Each number is 500 + 25 x the weight over its row's rms, rounded and kept within 0 to 999. Layers, rows and columns count from 0. Numbers have three digits each. The size before them is the row's rms in percent of the matrix's.

# layer 15 MLP up, 1024x256, rms 0.269, rows 183-289, columns 0-63
103:514500529493465501501479465503480472501505506488493502489508497554512492464521546491499504498442496478499522497485530485514516489495486466531513485536474468503515514538505521500468545521544459
095:515482494481455528529496500516496526498523490501488499469476515493481511513513466500487519564486501511515473490574493521441491504530563490497458505498501467518459523525491533503462476492490502
103:487507489497462457526457537466499469478514528467550516510512480489520546508480557499518495507463512494469529553551532503516541507475506500486521495504587489512529516525479475506483505498526489
101:498508502547519510531502496473502518478517480495502509533501526477493498453514475500456537482514557492508489496507514488483470479482519475512500472492493502495484504546492512522518496543541500
096:512501497504480510531527535511488500541498495484487513488545478497492462511521497524485506510479458493518509464539526516495484491538492496507504501509540454497544510551489525471504483443500547
107:501478513498459552448457487511496497435497465483538502547521514508529502515492495509500464465464448502534473507507494459532495519462499529528530555480484497538481531479464484465497504492504439
102:531505544518511514528506485528525516513504491522477468465471506492494481494533501534484533489525529520518504533467489488442491506489504523484489503558502515465495543470490523427452533512519515
102:494491504497480534534501474500498499482485502490533523479504501504509515472506492476473497501505496515530512425515482496520516520476499502502519522477480478537497519526461488498487517509525511
096:479479565522451504524499515488507490488482502482491503483503502457511501494534515518522497488500481508485436506500542476502492513475509512482538533497524529484471523478485510550508478466491449
098:518497522512484509525486543524508497465497466522524515532533482503447480506526474562512508518492511489464516500446480471495537513440503511528494459491505518506487466501511525498509517486485516
101:499503551517501516488464529490501473527488530466501461483486552478463490506500512509522524478510509550458498497464511507506518494479490525469513470467544541500524521474518534514516471480528512
103:464470500509459483542505519498473525531518476480511489512518509453519515546474512512515495556477521490525540518483515497490506494535500508473506490481533492553542471515450499506507503527509495
094:524485538473489473508491470533501473536500528456561490485542443500523482534483517509524473413507492500521521516522492464471529539501456515483548491509525527508499472490488493490529523501517526
104:537484536465515496528482477510489556545539492508489470495529559484512522452479447519511480492481509482451498458519499520479501514534496527489513508508502499468506442502529479477489493457493483
102:470515507496502489484502477532472442501493512452525476488455523510520485479478494502457488500527529494477464519510502505473528469496516538518512512506543483512479512496519469483495461446508440
093:496508464472510511505485483521503453559504495484472475509522480523509502516500481498488507492495483480494487527530491481524471486500482530473469480513453496472489514540503518501523509515504530
100:500486501530496486495507476497513495529476518508503522512480468490502501473518516520494473535540507503503493481548462500499480491478513490567504431543461463489520467529486525539491499498481566
101:521509503450500481532510489543520479537492535508472503493524475466524499480463481532491490474535534546527520513484494547517530492459445464524497496492489472506464506521478493513500480493540546
105:518475512479496506552520495484509541477484550504499486505468510505536478500509473539490489495508498486561469463476512545469443492486493519538520513494478559460440525506489504451509513510558476
099:467489524507481526540462501499501553548544485515503488489498505503501484498542541526539524457510499493472457452495503489491533463490491502553492481513479509556516456506448511510475501493502486
104:465493537533497549459526480489485448487526526473480520483539494515542523483514516529438509492451524474499538521478507467505489491470531479492519450492515489535509499481523512487501487539544485
099:502501520487503475451477482506515523493511522464521444492558489504503476539518519482510504483519456480488471462470479473514503496518537530523505481498523486492517497490490496450545440524455489
097:533485499494511563502495483512493452529524512483467534542535499530472542556502479534521500493481522513498483505483522447500512501560467469509532517545456487536542494446495508525520445465523518
102:478490507458522506520508517519466487526506543514465496475472490504499488492475502506501498526536543490500478540465482516506527482506460496487515513501493492511464517523496480494520477486521493
101:515472503464497511503475523508505525469476532505475467529487483534441487533498483434501523510480501481478490449490474495481527503490478465500479509486459520491471534514471522471515483467488516
105:516550494520519494512483490492507522497520512462470495500495476495436494456494473508479488523520505517485516463493504503516457539499492512516527508460528492542478534514472503508460501497484494
096:538488472487480503485486492516478511491514525524489507506514464511543506481501526520543537492497489508489525495444460468500500485525504476524491524471500495509463500536501475526528496519506539
097:479489543509485522527479523513513511507513508470497493553521510526483521529522490535469488480480496473498478564509475539473519525472528495472489510473514488513490498528513452501512506559463506
095:455521482559528476552491498503531492463513549526510457536558511512470523503494475479541486460493549541560472465503505507503491464496472513507499448508509507440527497481447496490530437477528518
102:512490504479525471476467501550523537441499484491504499471497477501512472476500469535490486515501516503523520478497482493520491488492511483523503490475482483492549514522501558456526468519552533
101:488471497498482512539486477497505473510495474501536493497465510511472480537531461535517495530483481525529457525511447558533504490521503489496476541474483474502532498498483524545486513533484518
103:510534469474471510503429503530545490520492529450490513504502443502510503479501527488527461546539506491493498513478495532492504524485510512536502522551486500529532490528513505479510504528516477
097:534467513487482468472508473491506494494523514522497533513509460553507482521560534522538459510495476447535502533505491546490542511499493496560520509511465475483505508504506481488537489489488482
096:507508517511494518548519509543499567569513505515510546453515491488487518527518506555483483498510489492479491497470510484498507482492480484520525434458482483489496471528513480544441507468504505
097:455514502504471492491551498483516470486512493479530532512516494508469501498492507483478479486480476473542510486467506436469524486466477497498523513487506484485472479514457486478531467454521568
095:530526524507506503543479506537508522522523465513500473487522435460500518503506462520496503469523472532546509493550510472464501496507474496563507493480538501493496470513499524533468535493503521
092:462465515488477505470495526476460542516449522492513494535518497433507494487513529496521560501445528541467518465534480544495512503503499470507502541540521498497492480481542555508473504493521485
098:473498519488504538499470560459514510533537458492490505546498508460491509488526499494468458517486538517540505488489475507477488528514493504485490471496498507527502487524491490536535507486524489
101:466527540514493490493508542501426515506488482513535514475475497459507502451451512547524490480497479487517538520544499438467515496514556473508465487515478488457528501468481523538497503487501513
096:477465473506482501520531484486515519489503497515506446521511537464413431475499516506497493476486490522542487489506494544510464545536535526494518497516492514473515532491479496439527499517518461
103:495498483527489512499493536486538478485526455507459471501533533500490540539514516486485522505475448537457486558487500492556501480512501489528499488476494536479493510544549473496486506521518503
089:523476505490514489535483498493449479490451485481514547516476495508466481551520492485482489477429469501500460514519506477496482544529515460486493459539530506456512508498483547477474520523465544
093:482519471558475503504472495496473479468490475501525509492511525491509508519509487470438477487514472492492507496537523542507512513488473532486462506460474461516469468520510532552481524527486500
101:476471587492502521484508455507456507533517483526502535539482506509528498511567489504474513487522490542572518533559529459498504507489511561520479494507509512462515481554505505492484518476515504
095:483469505529477524466499512487503491476512496502464494552527515502485482550504527570520479451463530518530492538482506497460510516479482488508506513539455486504492531517496481538508482505522482
106:480474499453502483514472520506547529532489489500500500459506487477476500507510539469523447509518481450459494467474507481532535523525511492517483500477498517480527444538545468450495443477524451
100:485506532526510512534484507489508495460435459524473547518548497508505454515488489495517505509469476510519474540510466530453486518519471547478535505542495504438494490546477472518506474495532497
094:528534516505489533503481504506492489454527517560469455515529453506460516532519499539519501518456467510512487475538505454521514517546478513506452528473522505460516490522442502497503495516485526
104:475499472513468478519507404504475461461486510477500497465514485474548482513481493519532468508488544467509518495538545540464478527498550538501496472478479484506478506502535536517479500509520483
099:483479470505475491444494527497497512470508493508510488540468500542514542501508558477454504459456530460466487508500493501488499495523512465502463535476506470518533463509485548474451506506519533
094:522478493493493542475479473530444473501490517528501483499490501496483493471451517497499506518511481509495483550501468518490543487499444434513522462508518482481523502489546485480474532477464520
107:502471491513512487494468502511513514519529475500540473520520479437478498483493531513532491512509508503497439494456505445490527516493486485527460508547512506500496447495488522473469542464464504
104:453487483488498488527486454502528495483470525460459542526479455510515480508494479510540476538483477543491540490535488490526513530483488512493531506491527498526505515469505504499537522511533510
089:492502510502494519425491468489501501485525517494523519474501532552513556524497475464473500477520528557443505527495482535467523541516459472495502499511541529468478506466490503458516487475550540
100:509474524469521549508478496455516537496519518482487531479520491518470444446502520506460512537524508472522451485499512479515482455477500516514511482518509464498442536512498489480487505510493478
095:518510479457462514475471543501508522539522509482515486553541473513520534479544525479482520536541448527485489468494489468522496474518509521502481513484457545527440494488489515504521519442462502
098:519513498490510499482469499502481486539500544523526513536487529509510523506487526516519493495499544514490545529499487523474492506528501495506496534499449473492532526505489524503472485517485517
094:527467511499481543538480531493489484531521518510463482496472487483462477499523465508529455497524514501535512490493448504499503519524527490500504507465495506498586514499504502493534487494507469
102:515482496504514520499524480536513452474477532498498529499510533491558489494480516512505532542542463481520505485529525516420505543517501550524506532498465489492498506520530480531546501489517532
101:492513473473498485490512478519479470481525473492498529516466500506479515517519505511462509481463524466521511531495559466506495488495488462490545526499465493531480473468489527477496523478470516
103:521502500527472476437489488514466533499479495519479509502491522521472529521489514519517462504456505422483502452535520524456515511475501467492491482483499489495514505478495518494502525473559507
100:512480503496541474477454481515524527519512521455478521489470511498524505530508540514485455537519484473504464478521495459480519518474512518479456507463484491455490469498498468487515529486474517
101:490485519501499496498472499476458509499513537512503521562525541476483504474586490512480540525518484537508473461561496448566499518496481460487451513537474546502523510517550461495524480502479504
106:501532502473476514484488499512445500521484530521516481509540473501514490470487518539491443491506485544480480508464510511496495484546514538514514476508479489477513492555520514473496486543507530
097:560461510492508507463533492517506469547489536496547515489522500538516430477537511508504519475493514466543498490512491451515515485451517502516506462525492492494531544482471496555528513535529460
093:469542539456474520464527496490484538517515492457527479470536530493496473540518483477445538518517490489476490519493468495516472485508487512478546544485504510487556431531521515524483467499510528
100:473470520474498494520490486520500520446486511511509516496514464488476528532484487499506468457528491516546519499520529538538498528508502451532523513507500538506481472505514502478506519483537465
096:526459540533510493464495511507509507492499537502483485481487475509534509513515481495469454441451529494473522493495484506490487496512533433500520513485516517480511494480508490493498510523519476
097:505478512520466427481488491515491513514548509532535540496487485490493531488524498476498534482479488492526463478529517451471500529506565532520481507520475536508539495505489501502505456506498489
095:477506474537510506466509500485511516532491505480528472502501493506508558469486469500514490499507532453494512541480498525493500524543514501485540545501487492526541514476510507478532543475527524
098:539501476517499494519512510505504538478508490519498503501511477499488490484464505494493507453482534503509552531498498469486522457505462491498467516473482486467484504498541508507460494552486514
100:452484545502442473511483501496509466483555510551518460515509476485467503516501519497517516493417489494520484498501531482509508529505524545528456515484530470544508506515454480440520486521498511
101:508499517502433545499511546517534529465484548518486509528536503485528498501534518481489493493485504466484506510518492488503505514474499477516499525511529536485506449517481559450460553529525482
096:497480492494479506473472481521514484504502497487509498497515495474490486518517499480480455482477487477466484489500440489527483544499516522518477507452533509491519506502529506483485460474472539
101:514526452481528509539483483512486431502518498465472496515503490492574488504527471519499477504497452526486518514524492486494491524481565482470505459479545494514505476463436499486520528511482509
095:528499555477494507481491495484567542515491485465483516525537505486489484454508473493484508499515498524547490480434500500480500514481492524476510481494465512521520510465471497546528513512542499
104:492532538519493498488474528503507445482478535483471531509490484507466540567552515479516511486481512488524480470486531514509497459531559541458503484530517482494529552473500470516517501476539496
099:538506546491490486488491523493530544501508464507491479504518512486501507490499508497500450522502464465511479456533498489513522481517531493492509511522477472540476494496500493460493501489536495
103:464505455492500520481499485519479496539487539506482467488494465507524504518466544535477518525503512494518472509495500491511499509506475544477500532474530510497466507502501488518517459517497536
104:481487505521499468528489536513466516511507510500521481459498486534474501499526484527473506477492480504502511520489481526513483522507518500516444512518474518541490518542507478478491515469515491
100:503478522493483548501474551479510546546502492521502499495524495504504510503489545505476525478472486463518459506497451518495527529500510487455478440441463455491514499455502496532509487480514523
102:486454542511465532505530516475505487474521576509491456510505500582520542494496498515468502489453503477513509512527525499486498503523527500497484484530497495523545501482513530489476495480540467
098:528459541529479529482463494512486482533518522476494549567488467518529492498522507486527502532544453526474511519486488508527504467464505537508517520478481443514544524503500491510514471510517545
105:501506533497491547505446470466470473503489481490476565514558484511554518488484487502488515482514498486506502535513447502497507524540553448455474508460440498473501513512515524506483540532496490
096:476471475490548509501471519494478461516460533501530468535496528503499502459498490493496490461452522484514488510519458504496526464505481500552502453483526509554493483537486501488489489491497445
100:476518478475482493535521494496481487513498551478515478503502478482450453472493487537496470517481528465551499556479452482471550482473494517534505460504473436498509463482582483478490501485491478
093:425475510487503519500465476484516533524449520538513525516516512533472487488516521498485536513476522459500469503485494486469528483550502520516489529504470481505484486505510488481507514505495527
102:473443483517480531489518467501466495488483534490559474516512477534499477496479518478472459485441475525511476503522509493486505476530498496501493564488487501470475496484484470477537492526470499
102:466511516471488523541486493483482471486514490542508503490503460468529480485533461465511469509495521503515511471512427490446500509536539519493463521521507480541494534504527523530528508456468500
102:450483516488447493495524449518550486530501516507469461423497515500497456456477491535454508517468481515477468469492509497558492501497473467516508509449501528522483497486545520486504479507567501
097:460478547511530521522469518506511462532514487532507505493530535503549466488498511542528504501508517525479460480519495537495549498483497492513490479511502470493478511510491542485508517528503496
099:491511519495527508508498475496510499467561536469456494502511484466516463493501501497517493494515529521461459447491510531498567510530515478480473459481485481466496498513440500499548514481446479
109:551500480508497511475464542513500483544541500509484474479469486476521515515519543487515427504534487510490521511536509470514506502478447488522475477472515520516479503532529494526538498441469485
098:491483514477468506484515491498467524532519476509500493475543460493581562521486496537471533492524482507504501464523471456501528510514468519516483447505479503496530540476542477511466488474526496
107:521472491479504512470501491513528493521463512479493476441522488526514484519512495471458480470489539508529512506495502480516518538514479526458502527499501515481523541524532483539490482488531520
098:457482472497484490505472506514520489468516492496501492521512440503529498539464542528514531516507496483495492520537517550469500477507473506530544531490542490478517456509467508520493520494483473
103:495485512520503514468503532496507492473458499508532478537506467500514489492520495496499478459511490474535512465489460503522521482526508451482496467500513474486523518521473433494518460499477470
098:438536479530522481512550520508522443480505506519488488482494480512488515499491474522491479484489476460463516499496550448467537482501448486507511506530482505515508493486493524511532491477503515
098:489500454515483506487538517497548519508524498541495495527504502512485450519554499509516491499501514474534505438432586509470479522521490462510519491474460503494494508487491498515510492508531495
108:460472490527500491487478505554466503529494516533515527492492521478491489486510541508501512483474486497472533478526505480529508527514490591486494491490505529497460459523516441525507524479479543
097:501500527510518543486496422514512498486489540516507548523503489506458496498502526500501521493507472488517486526480480486511485515502539480517533494488495521523493464503514516503505547521500489
101:492564534500502485541493458523518562500527507484521490513493511494523515521485470559480447517450524521505527444499488503487501509497478485536477497532496503487499532497475522472511492481493522
098:489501519495550480469522511510481487537493468533512523490547526472527516503500509508517516519485505509519488512562516532513478488516529495485486526454542502463488493507531510538502487479464494
096:483464484456487560533468551470523502537489476500511518463537471492511503498517469548495452519492500494513504501545497500478520511520520550492468508459504513500491450520512468533491516492492529
095:456495500522488494551469530516485481488494476532507485477511492505511527501470434499507492501527505461509489483514479515501538476508474469492513475473484495511487463505516479478515486497504516
102:476502537529489469516487507502519496513460520499471478509521515472510528559506507448497520516486546543535522502508471451491518508527544497505555473460468488506532468451512513533529489506522489
095:500461452510502521537544532551507516509521522530512537455496555464492507489469483514544496499434491517503518490482509524517488467493485543501513527468495486553487524468522525471512465505460507
# layer 15 MLP down (transposed), 1024x256, rms 0.142, rows 183-289, columns 0-63
096:538519473514482504477507505507512528558476474479534519498504487485521487441485506468535494463484494518522496512528531510524534521456480521503460497472475487558481551529481490509514532532524449
091:490526482530503544504524540473484475487466545486492509498491535515542525538458489495471443468514478476502483495512473517546504514509519517499486525502534499495532523512510523478521505525475506
102:486521524502514445493441503484487536526458452505489471514491511488485515500466478465485484506469506451504474468503524511511457505535480473499495556500476509485503455480467511497481490499498503
103:513473485503501474509542519496501502492491514523510472473515506494509487488540516485497504466476524497454509493503476481486491493484504519480535496477509532508478529534501455514508525473499452
103:509502477479504500505534554508512543495504535484472509458562472467519484483508508573523526514472502473515537460523540513479479503491477467504513488504488475498495518502474518465513494439519505
103:484475492501467543510507524461518485470464514511481503509488472455502520501482530465492522452463560511513459499490493498521483511483521524554523512492485498508490522515476535487505517460516516
100:468442488500526520468471513449473466550498528500543464519506529512516486520486527488472499540461536476481537485491507509490505524496476512466478501493507525489485540507482495541525543511477513
090:484499506455475481536490542520495541441545504507487538498483474499497502531504503474517505489486528492545484515519519504514508488504526525505484512505484507533512488507489476472525500522500477
099:529492494506445495495510513479518502481532468525530499511497468485522490471521527528509509493531502504503504538531478515521511501512538482491524480483490539536484479518486489520468479498512442
103:494530515531521511484467539509522511478492471510528525525496507521453493486500473544459512508494534497455527536465533506498491532470503527517510436476496510494477443504473521512465505483489502
097:476486496519467456544471495532482500520474510542503478537455501472502445510479526526488472510480518481516533462448517506472537533470503517459502490496499532532528510526505514517516481480504551
100:506476550525527487501528495449449494511481514508482466518499503453484484503473485513521459546544517479541469480489534484492548479518518485463506477538520474560524551475428473514510506495487505
094:506520526527510519519527490473430523498515507487494522527507478506448506516513509478462527470526488500508523499518496465505452519534516510498484503519512513507494470519514494529485494508452521
097:499506455508490467475454511488474523496513507483500475487497487490490505459510487497511519490485520492478438494513506451517499507527485500492525483512523540505479480487476484493503509491456517
099:518510540483552490510498502483500508501477491548536476506498527537462480514521552482504489530475507509538507495494496520548557520521507502497520512491522521525467498477515467524486523505464502
094:489512468505474511453484482500504465532484520469490497499507472522490544520503480498531488513480455446476480506513495477490492491501471516484490515520504506467468492532512499491469520505557445
103:493471547519515479494513487509510496530485490517493526523476471509511506465551532497475480533515472510493482449516459505526473476486468478525508494531501475511529492515532506502486487453489546
109:534516529469539463525520497514486473523489511528433516544501490497501503522472433523483451471484509596539523493473500568504503523505477476515451516474524513508506522512509500527517486518542486
102:518498477564506496538487490496507536499518506525509486530487499512501516491497482523507497512467497438503521485445474532452507503496502502547515534495486510482479522485494527491521497502539529
103:489473521493479478479459461450492531534530484503481507481503504496489500492560536483507485481502525488494486427529529463463523481498499502549480506535493512552538454511452512471490534509502482
102:485524487536466529469510472507460497533462513526491502530499469458499491529478482510493477499475485522489507511522501491473458512480481479454505482474494515557484507521486486492476545477493490
100:547529500516500488548500485501470553528501509456468494553443574495495497514522497454489489488479458540480504498471433494462518491474512506479496576497556473527493506499494504489484478517529451
099:569538489523546523501502458490526460498498512462498566510552501525528493533502455546545544517470529504491486504507477477504507501526497484527493567498493495528541509434475502483496457472484533
096:479485510474494511499510500557509526510480527467501509503521531464508464483495522497506477522491434494500502478492538451469490506497523546502486478498463503528491477438468501542533538519482526
103:492500504465456491477525536488494464493469489473489493568501498506531530477456525540516499489526558510496502517504511506528471482503528486509505461511453488526497470522513494461495528510545530
102:514531475492469493502498502490481512519506514525499483484526529537469507500475490469471517469541479574492485522518507495492466483489501492500537494504508475494534526505463518484495470468511498
096:461479543496465489466502496533499545500476503483506474545469493518528508489508536526507476477476445499536466493483520481524471515517448523484463492469514486477526516531479457542505499520508528
095:518496492465516489538453462455493534520502471508502531524554522507521516489512501470451494489472496510478521494517487495489534465471544507497535519491528526461529485522491528537537530536487498
103:496525521544520475553556483481519524501484528496511476484533492490462526523483506495526466478488531557536491477505492494491488477495468482519471467524538523440499500520457516474502446484511539
106:507476479474501474442505546513508530476524482458539518480477501473516492490509500520484470511491505535522508490488521493552483504535505472543508495493494481519527479543495512528540488506496524
105:501491505490553483498483497516490464502504524444452507468481462510474476508553516520497498557518478520496513513466561499562518497505496517476477520487451473498510505497490556519483521504504511
101:516526505489506468500481558521509490520511545457481493489506444500467537498527531500526483516514493500529553495489479535483562537513484527539473491535519509492539507514490516474507475494523456
104:531519533495510491510496513492510499455530486486517548472502454522495489512520523512530528526486491449516502483511459511539487538471486522525519487519489501505475497440489490483507513528432507
101:536502488503512527538515504512471544590508479502507521468503496509467529537504484525490472529509520499492464463489525496488517471499504488503469483466500484505524451499521477525471471485522526
094:513486462529473452501470468491563508516499504521439453542521521512556526501571476491493533484554471466545490486509526500484478518539532504497498499477500511492457496507500506484443490528518483
103:516511513514531513482476496490462577511533534473478501461508434506487552473478469474497505517516482514517501503477502492462485507534468493544550548456533520488481498528504477506452507504496520
089:505565497504489521558505498503510491503508488532494510431468539559488501515477443489493489468536487494536468539497502480501520486494500524512483509485504510469507475513446493489513491481468502
095:531482476514537453530506442520521530495525506495506470469535475508513484497486494557517476508465470500491531509514501492506492504476492530499495504470468473516469519472470521482505502526463514
099:507546509465531499536517503504495484544514453483498525501512493503518513494494498526536531492482503484484424497502501493485538486554510496510492537494506511465515509452506484528505461549516491
097:505538503473470439488502532489508464455467510525519483537519499522520494507517467493521453442492528494532451496507504507527505485574524449510501480480502498491553462529447486545500488541491520
105:517548515532497489505488488509497544480555515427511429516468494492484530445503522464484521512497488494521500515510503504490494532528492483462509484495513530493494475491458532476500518501471552
079:500470518532526493451514485532475498497506499489517481484528531478482495514516488512477484502519505489509456489505540472461515488436534528499489486495494505561481496490492523524503528496534458
080:522462517499493514475488489487500455502480474539452489521531489492520484550457446531494468511481553511528497501543500497493471498530494525489522519474471469486485478516510412462548497465478472
097:481480486504462498532482474486469434501496496520506505489494517523509548488483502498472524453544488510557475501520542471519498533503491468505506508490462481476501506530518519530499536481504512
098:503506524491495541510456511517544495484536483465504496515514526481479507500475514558500465465466503485483502526503535480470496531475487502504476534523505470540491531495453464525526481530541523
107:508577490497481503502460500517517499505439463511518513508497473518528493517490461470498501477509490420472505486485527488494531493466482509470487498494533492454494491474508473518521453503506503
097:478511508503506483498530484508492544485506515512507525495462505500532535482569494462519497480489528507517457483471522549529504489514463483446486489504505515457509510451543489493463503482482475
094:508468526533479533470504477466456475513538522515472526475507483507510543509495480495522484519441495496438523490512504463489506488538450493503438501510526503492462531455483482533489500523505492
108:494520456524473556496475479530457516504493501489459491493538467508482492526517475499478496539513516456531534498499544539455484511506525540514513467536502522532494534504517520511495449505499514
093:519491512464514500469498488525485470505506526494525537456501503530490481519515492514530497503538538538471510524503521492479514495442486580509514480494477463439497506519501524558555463560575472
105:525504504483477483471485489540504436503504520486480497531520463493513518488475516459444511496572486495475493529510446516479525478495487476482528509514529492489497515534496474478453548509473518
100:498563489484492531490448506487480462448529508482533514538507480539437471438473527512501523494544465491484460480485500467546490506497493466494475464531480527501475502518515501498458498458514524
105:473488490518469507509481477491536477516510514474462533496502498522465482515489525532480486533476498547506511502508492508526488480477533495510493483514508567522493513494515514455517525520544480
076:493522492510492487569502520513470486507517507511522471486508502483511474477502475534520503506486496477523479468503523469541487484452531509495514517496487467573534500549521515507495515505439480
093:533528527565464470522512458517465478516492483501435480464476522529527472486482495511505501489489502500518437512557508486486513496511496529499510497494490492425468505488496481473524488480499549
090:499469501498568478534507487507490498477475491524483527490517492475512484490466459493544516511466533446541508528510529524461470547523506491503532491526504482458515514504539468549526504521500501
108:517523478517502457486530480498532519478526501487527515527477505499508513544489509481515506507520511571491470500549530464501453515522537479504508545518479488494501505490488524498446516478471527
093:506491483488525515439519505460497504535514493446526532492525464473518530494536544495484490458514492529456472503492513538509508495456527534505512467477507472498517502510496491495529509465494503
107:538499484483508520497533487516517504505498504476453501526517509532537498492476510482458547527530504504491486545473536507409521510523529528522516514477519461503471476524531516494480467472477469
101:500508476465532518513522506453531432471516521528482509470484501472510493488519527461495508503494523476485507477488460524523479457537516484490488509468513457523499470527536513491491498468509450
102:512512520516456474497472503506507494523452492492484499537493507506494493503525479455506520469456465483499526488466527491485500559500464500508467511509494524527470512503496496504469504494516467
102:545492492497501485526483445518501533535480522458519476514481501500492496536537508548485499512519465535513449479528453496497508502522497462506502497519474503473497439498545491509526516525500533
105:536493491493514502563486498452470504542476482506501508531467515510530542500491498486503533517508456508487503488490510466526507480526468458508505517460494502504484510486530492516496503498496477
098:510542511477498462528501510464481536486508492507479493489538472493526525468490545522470484489541468498448491477421503519496495514514504517483476506498539519482513474552492439488453500538484511
096:490504507484454486468488520535504491552483493522517530514503548512522498487534507478495503469481501542510515488484523439556546491475536505541522503502451535505509451496447524513556518519487456
095:500494516503502497492518524498510476526502480492489553479479445457536526513464492522522501496511501502454557466540505479460499481461544515500458510521486517514503506483490494536499553524558474
096:492494485524517509497498520504482505471496484472500473535486514532492477498483483509515447509491483470510512502533476546539533522497530491482508505511511507524472513503538481477501541500509484
101:513560486507451513501480508503439549454540491477501504524499473481499484519487499471488491513478489490485522527472464486459517523501512481507506521495481488452485530454461503438469491525537484
100:463481504538492450495505509502485510489499476509527541487463481517462506482475486490514524507514550500481500487502507463486496511556584521532457517527476576527492529517503496489533484518544458
090:473497509535488484505462491501511476513457495500527479523497498493491485537504529493512480476464501519525502522515560509506530469470503488541491508563466493497475456469482518522513494499448511
101:502491515516469521493520486478515522458530496520482513501520505491459477547483485474467533425531529509460513483557501495463528474512480481489501511507508495491471469506543494504482481504487463
099:486528459494469480509485470488489481479532516526523480489518469516518497515490498514503519503468480521515514495509494505528476516505495538569453520494513477514479490515547449455525504507481497
108:490539475499467494458521513494532485488507489541530493525472505504491504559442519493474501448450573485490490531480506492481521498499470549510507509454505492492501486531472532475478496521519490
095:523514464507510516453511463485524511480497498517512465503513460530533503543482485474472531495478480489530506511501476500490514490512523493494484478434477496497490489519489502501484504505529512
094:457506457477504490556487501487498505497496529506489505494480499489494488454488529523470487501490469445560474517473452496555458520515520481513518487473500521506493456479484456485542506497519507
086:499479461524509492528547497516491464451510490532490499526452527511522500540504461525472447532520480509448509514505458520536511462542479558533526502492483461500483456548495496452464493529505464
098:513513492472493486491507485445490506466487507470500483515461474509482525486483495487495499476497496484449500513499517534504474479487489523502518486514496512536487509455527529451520445473488508
102:556528515488520513464474487471497467541497525469485486516483499489489493502469470438491476477503482496522484501520520480514472546508508533498517536475522508504515497530513537510485476525489449
102:508510491511530493493480530473498526546508491538532493496487476518512543517530541510491516490493454470516511532473505551478534522531495522504475508506527515494545512511486447478491496503504510
104:517489477531490479514470504492455485491498471499529532497518496508485483474480524526489442454481504501508499542481465526469494539498430476494495532541507524522514479484495504509511460492508493
098:454507496513498505501443497506527464490493530494484507523505444460500534523552530567490511460499524520516485476511522446474523478492542482499468509512531439480502540528502512477458541569491493
093:537501511507490512529478520506448471480490534490456508522480476507530480529476473498516469505529543509487477524512454449501506490481451507491562447500510495499509505527509472489525470506516485
092:513478490534471496485469481467545513516510533477503531520467474455515503520470496514539539536538461540452476478514519503505473475458515498482483482454505487511533550501527464531514515518507529
101:504506480503511476517488509509504532478555466471484494473495518491474494506492527487537501520497545507521497474528500548508526503487493515478501531518494476523479523494501455467488465485494496
100:527463512546521492518476475506485508501435465484498504485506502477474476502539497492502485478493520470541495502514423467456515516504480496505469503555489494537514500519476503501494486484531474
098:512521427502471466507567502496478458489483541484527517490515510485466480516497479478459479500464531461525532532530451465483521478479509541500465472499518435537463476494529516441514490469461460
094:525522517544490495521500458441487492449548517481500522546506507446469517520517490521515520507520499475476522495474509496480490517459485480503472498497526504529502482505491484471457493456529456
101:507445470483470459501501472507496491497521531482513475537516515478521495508540466500487516478544489473481514527528509492495518479497529512491513528530480474490517546503500478494504478469510534
105:551507498488528496462508502509471501482523507513529512522509515535469519512441523522511525488504471482490522498515547483497522448528498543495517496546453504480496496479475419491457541482527439
104:519493512499486551503497502493550493540475481513493445514490531502498454503485483494472517487507476499515499520471518467504485516467490515495483526490517523544463467502488511484520496459537524
105:475536503538546501510478484488487449486464484489478495517496535492505480513489477545535534525489526483527484476541494541533510428530510484512502473487499505491492498528487509496494476532531491
089:480493491478488516533491489512551544519478498473528489518514525538469498487512484527495541489493516485492495487479490496458506481505515468494511496478478494487515456483516496514466435500522518
110:514502488489504509523527463475502469504468482497503504505546472474518467508486503478528469469508559523522543498488472523493506560489522531511527487509515458504494465515513503499558510481512535
101:525503532496482513516484520474482512524494489480516519487528503490574546535492488504497479501497456476509509481523439460465520539535463560456462513514481458504516504483513504522481504510535496
112:514500520507469498494490475510505503541526512550501483498489502500480504515516480483436529493472538513504480522494516484490510531481494498468471524509485493473433497513540492524488455479486552
096:452529451535517471492512499527504470489503522475506494510450500476525517515488523471492533452471478446490533518534512563507501487533494482499510536474513527504491467495486511567519521491493492
106:514538529528515533471457538542544499457460535486527528551521528494523512470545547494493503452482498523500486498485519502499538506537475503489517460500518491519537488508518478471524478507510486
099:471553493494499517463524516499545457444520501486505515508495470541523512508550473509491501484518449473491541486499515453474519515482486536503523535499471469505473497488471553468490534512493461
105:519539460529560505514510506469512517485529492522492462530521505499511443510555498504512497488511537474511505476411560508445473525533514504492504465498494515484497509474519469532495502521489511
101:491497494521518514502479499512440525487505476541545476483479545483513468504491507463506486515480497503495544501505541534495525534541454534528544484493494496465507486536523489530496501479518479
094:519512454496513469482524545486515523523499528524492534497512549518473498502499488497459502493498531486516467515509485539511500487472499492474506489507463532483467511460525477518477501459475519
104:480544524528505468516509508512487551520534531496494504488488496501498540462488481532449497498473557539464531458468514497513504494524498513472485518514498546486481510468450535504522482511487517
103:457492477550492513484517453523537542477543487476499499506534500503519473526489506492503487507476519493528505460512503481455500511459484451525450542500485461490516509462468493484515522472464464
104:446530510459483486474502524485495471509491496525531436523495541504450484473502450539503479495458518512508522485440511482521494515491419482479533488489543502495495481495516470543471472488505466
102:513493474526476496463493525498461516507502512510516498493542483522497513514491497501512507523490538463506479482546459517463549526482500481490512470482480460502516498481522507509488519474506511
105:507512488490455525491531513470477534525543489502512508487495511504474497431513541512478514507487464474512466493460514484558463504487465501510454511487507510548473504502530519474507461501561504
093:527455433495530512534516530516523551457542527542505571512515510463492512479465506480536491503504511541485541523515492534475493499530506504495524531448542493552474492486534512527476520458483492